Weights of a small transformer language model.
Size: MLP 512 SwiGLU, 8.79M parameters.
Architecture: RMSNorm before each block, rotary positions, biases on query, key and value.
Training: a variant of Adam for these matrices, 7657 steps.
Each number is 500 + 50 x the weight over its row's rms, rounded and kept within 0 to 999. Layers, rows and columns count from 0. Numbers have three digits each. The size before them is the row's rms in percent of the matrix's.

# down: layer 3 MLP down (transposed), 512x256, rms 0.0469, rows 275-309, columns 128-255
# gate: layer 3 MLP gate, 512x256, rms 0.0515, rows 276-310, columns 128-255
# up: layer 3 MLP up, 512x256, rms 0.0491, rows 276-310, columns 128-255
down275 106:520506375538534536503505448412402499499482527454492611583571517526450622499392511518459418574488466451490524516597543517480501381565543414529511484509537423465531492424422566438519549497575478501457453445572485429485485477476477444431433486455473478428450507465450491560556543552541574535475450524536504574548511479509585496430381473510525498442531466512568600544416483476496450509473
gate276 100:464515456509444576513560499493506483503559522526464531548522557497484532445545576499448499533425429491443408490499577442576497465486513522528488491358539440546460474461451486477464528626561411535601450439463518560432465481506388428492543510527383524459441531379487591459506475447507572479505542590489493462457575549532534550467478537591535453455513418508539490445422502488438462565549
up276 097:519478545496512544561506477522538527441485458483398486620524404543541461474447536507504469500394481445540325479544484524542423539567501380523489460539484419489518483482495380474537472448515611512459551503596436483578453515506535513526491489451495438464462533524477584433483611560571516474495567553537492492546435462382568492409455572536492523413560508471442602520497514543433421480434
down276 098:484516519461425472455545464491517494483484524482514449423497545470523537438533439525540547484489517539484556515411581464461525451483492550493520579412510513486497580490445524465438528479455480482587488581419558536536624535501581476488511617534427477483525485477495482556497476438523591535541481450555554569429566523568454516542520446532578484500460421448509500518537577543551609473509
gate277 093:521430602475504439500441422456473424506552566572429497503487567509522433501498504461497474544490435490456483447521560533437459358510503519540524490441468453508597439443524540567489546453584466545667542485586471465486474557544544520563534511421471506434574537422502440422539367542491579463479517506501485443496502464492499559479548528503553545524365449471536561492553429546458504428470
up277 097:449491465563502547514515460518520542454442456580509580483474439464542486514465435420482474555449476465558528480519451450524493463512572548476593549484537569459564515454510460428526456547536419561552567511477460565396506529478597437419546516498539523525451425556490550494457492528493596448524551547570509411487549479481492623524499367527505488546462454518533433482604405554478463524506
down277 097:551512417551501494483488472612530530546408500435505453442557540455460557527396511483416591457580431513514509525521555507484455476474593571477549450580501558544441544380428577486490421479482485487504522423512485508438515465619452502480481555509506451511533434431441518407495543458445563476408515439540452490501435482513478564503545515482418567552509410459585478582501529535451372551448
gate278 101:409370439519521508573585555597470495491508486537456475523421536533506554514573458460539623432476490607479437514396462483430482558416541465420438565479419537447499469544484571437494514509524435509482521534501443509497547534425430520512433528503484530524512568518535479450487479535537433499510476457413536546529478444452490467533506567538475430429507517559415527527499436540473502445519
up278 098:506512474548499443492528534466507493480503435525477532556430576459489549412473550377487503464492481533477481581553497469480544519477571470559513475552378535495456550453417522459441506550465528544430526558520518464417463487434508491525609581552521495421464530527538524576455553505555436523456559593465596448525531469511534591608515483473484499508513487514482481548544528494433490516538
down278 098:545515403517411541571511418546576587492502517498609476506595492438372485569558540564522534518561497479550554568566544470497539443485536413466540597448512562513521538552565484479550543524580489449505472480528447488447473504530544562526512539497477549507519542477536472476543523582557554473451387454456564544518437478523552585501468466445590433485513548505582547531501590443580514421579
gate279 090:469469475416397448530476449425475476594494475561473453559546535512519534509489478452538625524474483561465511372505487478473526466524458449527522563478419570473532516427463475469480472377465513540506591448464525571519522508542484424472540480466511417558560507382465512416558446600514546507504473485496442462518538558518442470414483511483460447500479525604517441524450471455499440452458
up279 096:556484501434482570620544569437518601512533494488508493502474508472519587417510506533504574548564550524582476546478427539462440534462567509472434473510476440478438565434477441489519478587451464465464529517445538547528487508485526522480493524483511508503431392493547460493459514556497529525514504592525474550505416527459526565465489475497522433519459411497551493435555534475474500597443
down279 098:481440460532479455529508450477490486494488480507551437532494508526624461478525438478469602471427503559461409481542539563522452391471468437491442516494480486559549485453538447538471467531572576449588528502448440451496576510445509476552450530579574454510524586510510551493557414422458603451508555424631464482537503526500522489433552557522516520537599570526419564603458453472491586458517
gate280 098:534387490511463491611409478511420479438513482514478529529528446434533534522544510467418511437520451464531483484559510455377491493439498554514588507406432442541511428415558495356510554490490528512428560481525402544463495473539471507491411486421544492404571491528421506493475490473516556407503496424596418508516499506538630522436458490437485486448429402501503562535538436437496511549457
up280 101:420493520547472521503502523410565582461621481505394451583567528562506485493506551451621445560511557535489406404421484470533494498449466448597551445533472513446572469561526405465382455610543428508474440540523480485541527500561461486503458583522533491547393513514482492458533526528556379439535481467438481524489470493473431521529518569581471470519590429466450421494547487560390487512489
down280 102:513487465481519553557468463503398472478462577467479494502458518448529541506470580380440552538481511455465587502417577565512444563470501511483511495511484495423537457547546458462578546388490524503497551529502484566514490451526549463504474545405500531399524546518487547493489521524461536610433499478589464516474419454561516491491391531483430548495457434496498663483494444411467489447500
gate281 102:518422498554576520538473434587597468515468450500509453523478528502461492642570511476546434460528465508487502531427536490527475540494515568416523472524531460480457474520494441445426545493518477524511513525496428473453539466462494524429410522569517574566546447516541516509486405419494504494503448467537418557519512503513474492560540558604583487482495381433553495437444423418493518509457
up281 105:506403522526448451616463458490519451508518469487504518551532476543474493484598571422536512505475526503546509559517511497496463568504633585459452501514468572549505477537475541406440530565488485525528543554461518532628470575480510526542442480415556549510533444464487534458549457426447516560467514473527465570514440428531515470564388493512541473481473502526513470407473556481505471588545
down281 103:465474526539544480457539486462494491415505497525530506547474564499499516555495576519549565528442553449547557526517430506484517513502575477453454537531443500415532535542508641466524548501482474466500455583489561573543489521476437458577534507457505498479518565505560500435436443536394481458442578489471560552457547570547572429595276499446548500529477557620516506482496546598462505488463
gate282 103:454505566527554531501429527497433506510562435591458516495382454553481617499550558418570491443635451505483460459496497556519426460470510524489500498464547477494472472560467515455461503513523555584531547493467445515484578471576501516413538524468523552479501529505530449469495507443518502522591532567505378521494493439507595600593520571562381544392577482496489524511528507620498477478554
up282 098:519489559489579468580631529571570441580488558523469579578517498512498544522514461529507610507469449430432535570462487587524595505439551467522518536491479460465478490501486465569568564414526513540524503616497514583516518553484525540535458597451403440432528531520405474441513557504603495491474498490476437462524495570420466536458516455482492414485468442501467343531509420566519504452446
down282 102:499455491585546441441479450483505492528518524480478423504414479519568464434491539522494546414615504422480452449491505579419481485467526537390491618447529540513447608497536410377462465465484567509566466464482497536417486491553436573544525491495523518510551445489465507479521527428504426467456529519421577509430500413488578552532362564488414529464476511498537547429560487512522579516578
gate283 106:507440523453532542450519513559511490479548506520478518630592549501491504445514536501551466535467553585507497492398536516431525500486554516517583477596513394502535513532503502389575562486586485455460531540460544462499480550485535519539467501471532540474548533470529455485502564499562556538502474502520467504547477431471417447542500539542478491476473607520386487479527425516432478536467
up283 100:443548446515623485395506541493512523503450520498441540514500567555505569577453585505510512538486492489524488563512501497482556471516577570527534538477528538473515498564501517498555506622577497532469640531435595474492507541437479551514517522517534477450474465468484516579449531399514544544418550464439513619485555476455532423578479522427454676522473564474574532527404518462465510475488
down283 100:524493484534453525507579517440602504606533493478518558542472474576429478555519466547488606506537414505564484496575556561534639517475538535522528545433525548653517478483584525484504494483413475454609484501536442512580459490547487501503510524513403493492451436519451528511519476567459539524474485438461548470524547475532588633462485464466486537463442550513507437542549519461608471477573
gate284 103:507564468513592538520552475403526487496431524516551525552462491447556534478525539317506524541563487410512426473546443445480517490442461502531613479479497473525520394419526498448551520523510525507536505517496441535454523496502529413461570532515572590581513416487540509423528537513521481532535474508528495461498578455556538439531609636500463519477551561489484585471612399560502546497510
up284 104:492453476513537485510483608473557515489545520499529491450389408511589466474442566517478398465494530494609571481457421493553484533528483501516477554522442503452496494469551484375464503448554532435474586617527504556565498488503490557587463565475578530592539510584445598427481557496553584440419541506453498585440540541491454521460588526535553545429539552482498388509479540468495555466516
down284 105:523494442544452551388603572510519461444468517455510530410474445471612467407485545471513476580524475439561469513496534534495498513587559502577476557427494479465481526562604428469422466530534580542473535535497511583471539502495427616622438510450481546493501477462396482427401520565497430480462524516551556490496479521490473452543687559484428568492556485490441508412516463494597486570500
gate285 092:497443561573471588583465522637450501404515514449443432509580418509449456493542563555489446551462507486546603567498601436486499430511450549533499487451528626514515563459582529466495590547533422576479523537464495515484526487477510485484428426468423552496528523574449502493557535383501534539547496444524543510463539550635492432464467497571535478552603494524551436475513517515473502440476
up285 095:587424451495472528411441468428544480542508463530457568557420424480545524518439601510413494435610480384557457530503539573466399529455487509561485500519587469391581566502444469508494400532475544573623468497500510543436506438530549557532512585508512531538447476471519529449462504430544543466430487419557460518506399480487539584496542582496432551384486467539503464497518514496504491559519
down285 099:470491484489435572509505542602472554506509479494521427573516419535512601517518545437504519477468510503434506507516513522489488591588456480553525481444513551573524531567538535426577521528435483464563513514529506502538549527566489471449469435481556627498569461536424519476527436468483438502439512406525543438490472484578474429479509496473546568489510504414481544509496520481529548479502
gate286 098:464513469536493484463385532497500515489464446478491488506435497468497560444495466474525520488593520447546507581563432434465493512465478422505447492438502410417422543485582488525525526558506545601451469477505480496495492514484537564436570467606490568423400464474386522367543498535500479599548511587515439499513570473368568531517520506487481447480599468480429480430487378496619543475439
up286 095:497491509458480601475572586528521454477440559510516529467497489556540406496607538439530499441513534612521483480491513554536526504493453620478520490554489506497554548415455508489400481507524442554435466500443552599458497429572528528505471506555518505586450495515531425540494521430458454452476535568517506501495555532529532449590537433562507508446419437501519532577484534512514510513522
down286 098:513448514506516469469461486526588600510463481526541460447474420471489521457453590498483524489569479479530426522394548462466481472481462565522518506508511498431498574557480478473547485520437426531401484453536506535508569572467499497469450548691509502416413525453467545527537633504435436494509578591520599547475434443468474425432391508463600525449533470481469436497463512517575539493484
gate287 103:451512479583562474550464515510470478504514485506481494429498538422472580476487465425487538400508448573519455507577431464403538442494489526424543438499460453508450448465435451492460486509493455544550501456511507529541499527480390537474458425570437580416508503518427471522565525446503534487550483497510463415561583483519513399558543433358466477476487465414498549493415495556523526455558
up287 102:450443505580593504476450498499453396535578423482545439550449506572544498479531377538468567505570489499498474445541479548489568446481481509511473573537475523461549437522594606491490485412491589412576494541549482480521512471432471517489475397595454456455511575474454511509542492495484456487436477505475546474471515519648476356467441487468432533536503510418459630499535485493460513428507
down287 095:534441533455495543544526539542531483555527506523512417456526413423601461549519595470478524523516518530500534513393476463470518507540439517536554456433486561436462510456559507514528558385457477431480530517519449602519482511504518475534555589456425451611436506586451573556521410461467426515421443421523519586471413502541479492506297530524493501558458434579563449469539482563479528609557
gate288 098:546455407451423490551464496606480467405471487524490534508406565467552559522616488468484486505498474502475511487547394442517528473471665498452479488505364460537472494395432545500493488467492482528440421508493540445471518519462545454428469413527444535452502509517469497468542428466464458560490554446492544553527537498474540383491433529515512484532633466455487560431487480609459496558539
up288 095:459506628486491525416519424436667570490549476538515552545550441521460512464549524496545538503488457582532575404537501555546429479569429510487497452442486438452565469506551494529454503428516516510467493569499438547518467444504497488592515608473548546410634534496521472529458448507604572418565495537541557452535463525469599477507458491502533487448555464402556427490500586437509622461553
down288 097:461482412490448581501484545570514559576479428472510527543475514485538499495534447515529463522525510543483511544502398451554428497467621494520471416469377510570527558459506493470505443472506506513464387535492468468419376493544517520555564475532418440434548493526474443522494521473483502527543592440498553518549467560501439467508463559512579533478555454489548425515541407562493536496505
gate289 104:567445460533536524495510509495461485550466505554515455458430404433564548434549417466486684598567470458486468540485543574528500460535412557575438556453523536511477530550516551524508591537491541540496592412568513483521500413537436418540513498473583592459486417470505442441525523514499604425550487436522523488459505540546559479518569467463572398408620544472535438448491497441558568528502
up289 098:478478490497580576531504447472505440488452457502485459409443514477476445441425572526448549479573532570555555515426436496492480399532573451493512469549531535526528512471532491430500519550433448507576553499531453545503438516430508570423475537541492566554509572555481408464584551498474468457524456427405460550522566495504500516445489430518505522517475501462413505609496503524486503473474
down289 100:507603447506441479534490463524438605528505651523467516550567479466570516494560511521499534523468528562495495472534563596440569597563532510515536476486519442540466452490558571588528608466552502450397473516525548500482487440482549456554529523398479452436482501500495576501471585479453512407545497516587500446505479418521490522500545383450478476557510573519532388482535504451536478521408
gate290 093:542414477535433559500532494477550591446521487499489624476467524525483542504582537488402521499419464525465496482559487475476403502645524490533473552600487407488550511454492483514469475437517504482476435570464461514488467453532481515477399538591519559463442492503513507388454518537491516479448536426493510386599500372543487507419482533578455460507455489537394420502500515527508499465517
up290 093:547487423426559536459481493496434561501440527439481481519572447459504441401568518517547526462418616548446489482453535543559454472430474476585559538443556473430416421380517427506524410487499527457518504570503478415574548440526494571441516465444514464504482439541639486414484468491427574472492478526565555472409470469522494516490596521404466510532498624528492460579562594488533581532418
down290 094:558417469540457417455565521489452512437496517547461513452527442490512468537517490486485432548491488599443495481564398520554506624593511506599393575572522438449510516468512445497543492429419593416444558566451601453546485475530621542564405482508506523464491488444470501489508561516500501476515516462508464511547456462500514451474573504516479469492523615532414448536582574460539548479450
gate291 109:472507507477488544448419542591540500466476522443505524481464513440538556583517522488418421560566501531444461402569452515509469530503487470509583453494479421534511465473531549482433453445415543603569531601456484598499526389544485554409540477554581445512503593529462465597457489444504482473465465523484495490492497524486537553481510515504526560539530520516382535488539422528488562467473
up291 097:431514511526488478486488505433470476647506560526534447440401553499442507483459485441515478522454513530528408436573369547631555554408483482461528524493474442561505398510521545491448458490555436544401580577483471487406489510466426520549466495523530402455518618522434498478479599536577514474458496557542449459537502516548474477482468403510532483594503522432524528434531459540492408502520
down291 098:492513433530491581471501490424537530510503569515508540635436507529413502474455491484539478519566537532526571514532528462479532400477550458568480406539494467501553440558534533578423567413512486594462510531522534568486546530421483534544420542500554531532510512489535521492526391474503494526466453421504486486553544485438523428608427531508546561482482439534424589447482534582399489470531
gate292 094:531510487402495541564505620466475494608461542615477466532583530482525407486442493483482485486431529491420416489507449539532452520491471428528617485506489543352446561513557435500465437516418465531424459519496487527537474466529513491517499565503520449514558480435454545445477522617471482505531437559534448423460530546528458466496532497518485557507422537491467380567575470461510545445465
up292 099:549564468538598509486526492561394515453542565514560523529561528474521498479405493419579427506464502459510451377546329474493503500539447538548501553516485567497547507414480529450579460502548501420419475496534503537414485461519515568416533524505467456434490569418527431459539567519510408495562564540523501540432410468493603395466485612501456437499495512508462495553564580429533519553527
down292 094:505413507576543533512436526583529509436589502529478449494489452461493517467567499539459536502467584505496502462491543504485445446480529607586323522512510443582535489497461515414528606452508514478524613479496478556504468480496516536473555551538476487469451455505485493522456405459517501518491461409504567568465517470598582544499335489414555481554446490488432543390464495491508497475569
gate293 101:517489496461566453539529510598559474484504433498630477484428492467478503496416578462466589528410465496488477376540409507491552464522481512395550451463421417521478424517458492512520534513556434539542453578552557518493472481532510524406497382609462524506546510529468471447429544491562443499443447518552541422580576574532540515492569464491530492576532470559481497518459444524425502518561
up293 099:420479416449543462464430539520503559490451386495600441480478502401453488455462525473490581550464505565541527444522507474545576476629471550457507420580431484552491551471545529551470462439577471515473469469540493579451434472406474499549562421446532439533434487486456444366440428547530507584555436496437391500456588550467474429464518483500568481562556483496536559494480479481465497537444
down293 100:482455536566506557479494489437585464505514450533491529502579597461436527506519522472522578587451498521467470489580578448508548413511490499607504451553487419518480488500506535443545505501493516435526462459528401546477559445529504505500560435544576471467447565452528452560492561447466427477550449524573480429504511573431448464573429512593488440485442393510453557484449442536468394521568
gate294 097:480524436485546546459438557523558471531517488463462520488526600461455545480531440544515502562511483468526482568533471506534491489461561424483464453407586552564463491601419498529449434506447487466538577411490602495457511534470528552465564508476471428460434456509618453451463487605525541486590497533488451478482452533479483487493515598550515490520531496530471566562523516441484490610439
up294 094:527434562391474525435456558492476472527487501558422523433570537488505476549447483607438473600514491472418519537468481515521533496450448511512439535538530437470528496614484442617502507579489436450485491475532468471524559587494603543472465610518500422522430518520459481493555502484475606512563472423502458522483461453463520571464531471468552480452517430582493529548477425489551551543580
down294 097:431463525475544550411494507457497448525515472561583478454562532455553515454604546465513428459525479465511580388485510505479598475542537569566609481565453508524528542552591503439519448584543609437407576565588551543486550478553508534521456404588452489565511492453504477504557547480492557473499646470462535505484576616562569519523463540555486567479551444542430467468413494546491516487540
gate295 096:457458358486527482504506418544438446427503493519436465431483483559460478564542565416487434524527564490467530501502528457407433551467380551501528546491591445508578555512617539506482479510514504501487548544463490478503485466486525541444473528428586536487521476435485572517432511399431474434542482491464479487490452554437472488503480576546504417503540502434424465491495534492522474540585
up295 098:489587491633552605555488495544404472477507441554509487589482503418486571540498419605515552460506470541565440437514526374425447424554571559596542470476532488390616418479478525492509547460613571464453447493519468480473642518503497484522456467463480587491461564524483414480482478523567463466509502471488487512554552472562495486469567521435516504424487472562495448468524431464482465487446
down295 091:521480381485418470413560497376467520497517512502468434538505451480573460454497552441493442521572490478575421468518609459468396577415473529504557531561544513446541536515502536538596455554522543553532515461472523482440445488518485483466562468394530473485541533468472589562513534496495511438455467513526618428526505555515449470515575482522463508461567534453453564455484599494581497430563
gate296 102:506456520454492559577554564564529495525482584608392495444524454463493455493490549471555441529541444555510474530386509560476425552542443470505558491455537439443378486486523485430468537564653532531475526397463506503562490561541520529508543448471511473580504529429505500530442536512505510527562448525512525466575460486518571545536501539449444454524512485565456421488609515571490503520458
up296 102:477424426426405537580468584552530553412425454479503547562522514506466476603369339481495477601438499508561553517517449509557530528541570486515455429510510445471595535523472535572535504569465517546405548540455554424466511503412440497483481533611504492467508527490448571491478359567540566480494504547449449533494530507476489482427537483520539596553549516511446611524476575482412467506583
down296 099:459459519465456456482538497512467496536577529467478634441390481469486485530520523361549517517527496545537516442480613489509460498535470584534600425420502501503434467447477482462459430417564485478485579449450513563524415575560521577410529438530527523556488519484559493563512401542496496511491527475503524448439510516551478486491536501437410520464582505517534501497524460491516540497463
gate297 096:478557455431449538522540451496475568520485546512486614513552418462566529481498515447425498520545446440508427476393541471422444475572502576512502505516503442513531509473450563520536594554607524550514452500531500573528469554593508531516396530586439529414418486418474582493526567449435514479366493460530487562531536506391527499490516554347519479556555610441469566548489420519410518412514
up297 103:482581457521497444489550465422459493548589529471511474516527477552529530529481443464417496460539531471490466528550522428452590533515542503495512521496482511561511539454546578576589486506463460373549607510522622453476515445558522545530499484533514533451521507559552537529439483483521469393463396435503479455513483535556489449532442519496413515516452531482523567489517518491515557458531
down297 104:477368397583474386485463468538487454471520472584480432473435577566529525568428531592513540493540566436454568430519441555585522501416501485532504574548460566482448515535488464571496456424494531455468551489543424500558547485426560447539562449455530558555509492503457492430538408559553478500509461521449486460485470514581469513548443446584486557408523433564509513377560530399525470571528
gate298 098:533492481499623610477529474403463580520556444546507499449468503490475552511557534448592499422496529499558533481464575578494510413483506568479470375512549467509461477461410587511453471505574438470469530431492503510530443505544460498432395563455475488537554500416544453525591552436491471513435446477600550524584591450436510500492524548530527507520524511514420489447448430509515510484497
up298 097:435532517547493499454580488503548504499467620504484489459495501545481516529494515465474508545617513376559521530532519474442491546558587516541512538430595529424467485594525435463552539470512481569522415394505497570490530544511534474493438557516563615533438471495498465438483516545487558504557555583510498559477466421396507573584571468428524446483551549482466520481513572424549555447520
down298 098:516566583448482534437502351448490437449441495477508529533432478469560452523467447435406454545591478428494498525474478380490569556449548460453459466420541475594610575495544475500449479510484451523499500481453587547532484569437468476499624466563523598468462497547450431435557500548490484485411550536588586448508380449462516490587554531489534502476454465425504460563530391480629409486443
gate299 092:500493530502437558509500501554476512532412491476558471527487503441474561528392561533554456506519588487562504518551516539570506533489589407471474418516523461540399428499490498499443495469552549514503441522438588578549437553430488455547475501458522387513491451486526518387482528585499523573527412456464484439442407442431493508438574512578523477521535510637445507498530562497562518488423
up299 095:541553461438497532394536567448511561530512562548493472547554481548493517499398479523583466441490529491546429509491548415476606432369440512508455433505537524526455535504439432578561503470541522513436486436512426478448521565415563506417478537503471477578508561517489517533469509530560474502498519497513624509557549472511444493446552426420552545477519479519537477428474504509574584512496
down299 094:575540526531501492513500459483445464499521462539570436488453523545501553508544507467524533493517516532492479425403449429465462490515407530526598535521526473497443596571552511362517454499430469538467597517521543611496442409465497507397480493428545566489619475599549396522579488428536506486513543495437479543515520536532494468524438493580494554498445533380441620527577398470449563439550
gate300 094:412472586494522469477467496453533498469481484511528518552532494467427475591646557478530497550419460442529479509599479564492453457445481419459507397490551529461543380450521564528466497476471437453536571572564366450434458518583499579478528519519477442524527551527497475432459541561501489432497453460517492513492547349481480467583559529467601462478457469463452501579502518524505529487537
up300 094:454405565544513434484604472446555518511410499574524552563472497481476420400459539573459554491475510548473418454458559429476554443600434544463497584620538503462609436580516510451539575530505480496459451498462471368478477569457528446518483432483426473541522458568515494545459550443508518509589464438544517422453541417475556538489505438531495522485421468569497507460553487485563508463516
down300 097:462594478550500440563488427557576599449503519592552410447501431485562439469502522507404531476572435572578511499350604455520521513539517526460538588563474474488496497525493414449420532471584564547471442501480509497555572645390524526427465431490437462486505486515514468507423501502452492449508458531505525483472592519489564519473347495517488467494460457581573462470602492464491529555526
gate301 102:570444430492445544514481588448503433507564548605470478509473489544418524490470620490405500583491408524568420494490443541478488519473494450496507420451536476503517500542542440500484590471551512559496475497480525494412457541550528540426496527487540557471416546459499490496451528535441583550559430495538448489504488415444467536491544535514522414451435439471473579533525500496508488525522
up301 100:525545563464484475564498511474479523452506493531478480497509527467480472557631526396511467418483460373435538547528500539499536469472486525417613533412481473464505422511566596503533485535475488513479501481495514529515485512496453462452530431587556501496472452456560476480522520481503439505473459477508478455465486527396601435534511516433490531563461554462499554466433519521402533522478
down301 102:551490534442533547564471466517542482524519487526535478596455462560376449490528431515471463598519456457492484528450494478475567444630558517415463452481594474398507478491483421487538557528370580532562456482500450485467522581483527561464576523515545476499532457469503387477503548532509547575518476546453459510580523493437553525480577530387488479415484544453508405534478499473478519517457
gate302 091:478558519567475543505563566427550575625602523467483544468483480501487506416504512483514526568477566491512451549503542408413551451450500547457512534530471587575433501464446617468496504495473527422549424378484477476434445495552538429601534608549437426449501472407540486489527556453415516502515437530518436579416537459471479564494528574547414599526506497430508501613514448473539508409504
up302 089:523484543505558460502472568507432415439450475579412541452529633476515440543561532498495515470485563552440476514494503500499499492496513474471578497568481442479508517606529420455523387482504507466459541519427451516517512479511538479572453426593474552655541435580559372460489589521500487485554460492506580439484480528516457471485532463562501491508505456494422539529542415544494532385476
down302 093:477532494524459517440550487456567465568479528465586461434533526463532539465491538556479527552493488604504559511410537523347492402481461571543367516481492550545466549450507544540487473537488530483567447447509486498522533427527468445532577573474426386475462527517498543441510587508425463571505445521545406594487555488464524616484560543556440577493544446474504438588486563463572525405490
gate303 100:437421620497434544462466544497522402462465570547559571449448459437464520476548504514483478498552560470521493389503516561481474400535439539407518453483500416496531470473444571521489528534436457519481485498545429507430503423548496472494450491646418462471568555473412493452565496479508479506450481519526512504544532490442571454470547553523551487569513456507430585484477396550523536471536
up303 096:447526593485563471518472603565456434556453486501575406503538572603518387502571451530560491446451588490504485454522416575484578432519519577545479495459507491512517464469436602484556537503457485461417496510495549519570540442527600522540575424517471481535510524415504494513483542495542438553483563605515501440445536551525483493457455527459513514635419570559533627533469473551472494504441
down303 096:519597532463494419538424527470417518534476481466603388518525488506507455445439553517551399590556550472570464483449570516539441523473474478455518417508424503408436581452464536493434584529458542346501568502462579528551462467530508472557472517394490463551495652532570488384536517489501433568504551451451490443538557473564544512526517447510545445463458541555512505453498528409525548586467
gate304 106:452454507479414477506568453537460585523549508475440511625529503456518591516484465471489525453560556488520519488477444501452419536514522529579549461512497537539405595497479521532526477564570553433420547538458517505458481414462518517577522556491495540469478420529502555531536426450492485396563398589461542510460542521461434527521514456555429482390497518536480484532513522486550544568588
up304 107:442569543458508547508463506575482587518473466433524560573496560433512535500540622395526582447437543496460492406523463453516621523577532513569463528516492466471490518495592466559486548543518501527391496520424484469470507408529490543502479526487542558451411556491513477467496503502592512532434487490544549571431568459450489571486481442454578485480500542492426407489498518502498461546611
down304 103:558504542464527472473411540510508550459453528469504486434474598384532482435518573519508442540542538544505529477529605463449452579490484523489577538506450447568557486459474467445466422394472553533469449565418473519528617446455520480486588379554477546495584471596570545462510448491480473594539569469444446497441547469444480441502293532506521451493467505557476489542397446467579527431522
gate305 095:429486483480470538474515520474471463430507520572561549464485557458542492487496485513591474470534395528449557538596461478480564384505566550517444527553430523437509503475602504462502548581470439540558525492538417369474470510462500558488395511564483469491543527406432476496479475532508448485452538496442577527614504525492466497528510471443497458556526473415505414445576454519529594555516
up305 100:533419461525428448426483587502428409487458499447499478548460476495502472529444470531525582477617511539502498559586475627503498497513444542555525454514459556530517527422525538440490531489499550452538544456451420450524512480405533473460595515483393458433489460474529628464536522482582531502469513596539565608431515532553456480546541525504522486540495519474405472509509510449384641478579
down305 100:581433508508490466480481463511467513578480448464491407520492396538444535478450497502427484517535489522499519544446629539507487462512522455551402507478556562576474567491553466416477470497440556485451517499365559556502552544628558537504483475534454443570438521580548552444517492544558492524489491474558427613450416480492487513473558341508552443527453549513543461492477574552582480475526
gate306 097:511468513501529501529505519541463516534480487430459523547487546437495443479542488318453544554498505419508494507460456553510536540547585585552668507561462406449402560496515483451560468466473529459444571552546504589416494507508428574498519499596497593499474476428566485540507489533468439526419499537434534491487482434411598374487504465550440504518543643496425511544532484592572526443572
up306 102:492487456492518462473477499493493459470536488475545465586489490497616572463557496567588440497474609448497399435471504496488455542512479476407517493567494581553483473490522465474517507536512483467466554447489516481481437513489510441456466442472494434482465509466549378591505527459436490484547539490438563438427462447376431498508500543585474479505487484516503498485432515490447537490470
down306 102:425580519528509507499447489435470458598537599528530521443437539542527514485452497502489524382483502520492441535526532508489451389629460551622518571494491470500570516445503535502501554449443451462521452522450501467513508483478503492452467501471468474469516526567408505487461544584496549443420542466538430459440501468552474556461606446564588471479452495477544590460564429473548454516556
gate307 103:503489500465480487579584513595523388519505549516526441529420548508481560494553574426431456445481513498524461486478436459507540503527577357498501520512496534454479496449528520487412496422547488503430452512486513474580585516518539469406527427466508518591346489472437492419465497511539513562554371474381443435553458485492481529464522496576548459454540527529507469447533510471627463428579
up307 101:487592490507440470511495536509551436521404479453598488551529567474454482521583469476512499485438454474519574494480432529495487608442520493551551471577440350532474473474520561427466487450482474467428496588506547563510495493427474530491440538546464482462492451456515488610579478452473474569520485565471437535511543490514444370470494489584471526533505556398432556577521503420519515516474
down307 103:508506496471534521572476453493455418475510483545516520576551487494420507547547488567546459505424526485458473508377448508498512489524423390449483548611446537500539526550539541482485543436454540449427430547404561446548404543508502443472528503422444520487445591393391539459526495544516557435544381513494462500460500492498530487505458488498571432516445439492528521486473462501474478406473
gate308 102:406385486550440558564485533474574513518477508600388538467552536523505521537460520515562542581537569480524474506507468495469473452552516475590466579504448426485488571562546586552453566560535514546525475459455522479459537522444503406538537603560463444511542542518494537542473378456427528526475562430428494510490441498575490479568511482539527523510431398538568513493555373529510459547509
up308 102:529458559476555532561512428494645443484411522521512536466482510419445532436431474563573535401467495510441447510616419500415476505476539514497476507530493465469523480478454499593440569507529502582468453478425559525580588617486458489481480521582466510468521578477446442453401486514491485396504468491536479421594464584538443502546595556525548515389469465510581525528450403528438573552471
down308 097:416570513557479470508574531585504515528492486521404518499444529444492492501447494533532525511499544513548574530506537537476507541557488551578364659492419588571444556567538536521470501449490510562505492488524411425548496461473460513542520595568435443508415431467445474591484442493518549455440468507439540443472506515509457445505241460513520507446530498538610469407526561430531363487513
gate309 094:613391584439498521499594466568528420458479484543516443542567448428582502542438555554409505423525476504452532570514464489464481472444470429484555503487572491527549477580490479426503569565580515546555524584522557431456466526442531454468510494521492511516452446507577483423456441594538568463482439502494512548522393526535446542449575488482518506500385470456564444516576523517460587494554
up309 096:427520508453514494532499561489527494474543462530562423385490387477540499499487516495425476428518583470585448521466481583452497559490466527497497464556494527533465510652597518450548530549462432476455458537510462511505502530529450428529511514480473525474483420605466545578445509465513443469496523514493624551498497544491426558481508471508502513503590524436519426473440500475513455554537
down309 096:470479474597483548565588491447522563527510553439437489532474439494408545604508506457512513481512496535512523460467542438540553560435449509571475598467447473468410536491460619491574526517505499567508514429411514494542449528520549505595509558470554459531426553550496538416519453497523476484492509555570474591479422514467525469468408443550508509355384510611605539507507503559442499573560
gate310 102:435492542534610412462413500515502512531535485506497537492413497452497530426463505414508473509507517551539573548493493549465526551450539525538482491607509510466531567450452475574502601519596475548403530459577479467512571420459442571525498506484575602538509543495532514468548583536469496468531491475489472486480563465530514488573550490523416476416524436434528496574492499590409450529537
up310 101:436565473610537530473424494501567487468519445496509461559397487462476505534444473522387500542476560499494482493583443500511546466515546598504417486518488484437501465486491505580480424462513504519506526432461468435540490476491514540468523491416468580456520509518551461555477445515507498509499433546540541558478501499582480507532445575510451546493559461406465632474542536507470477526459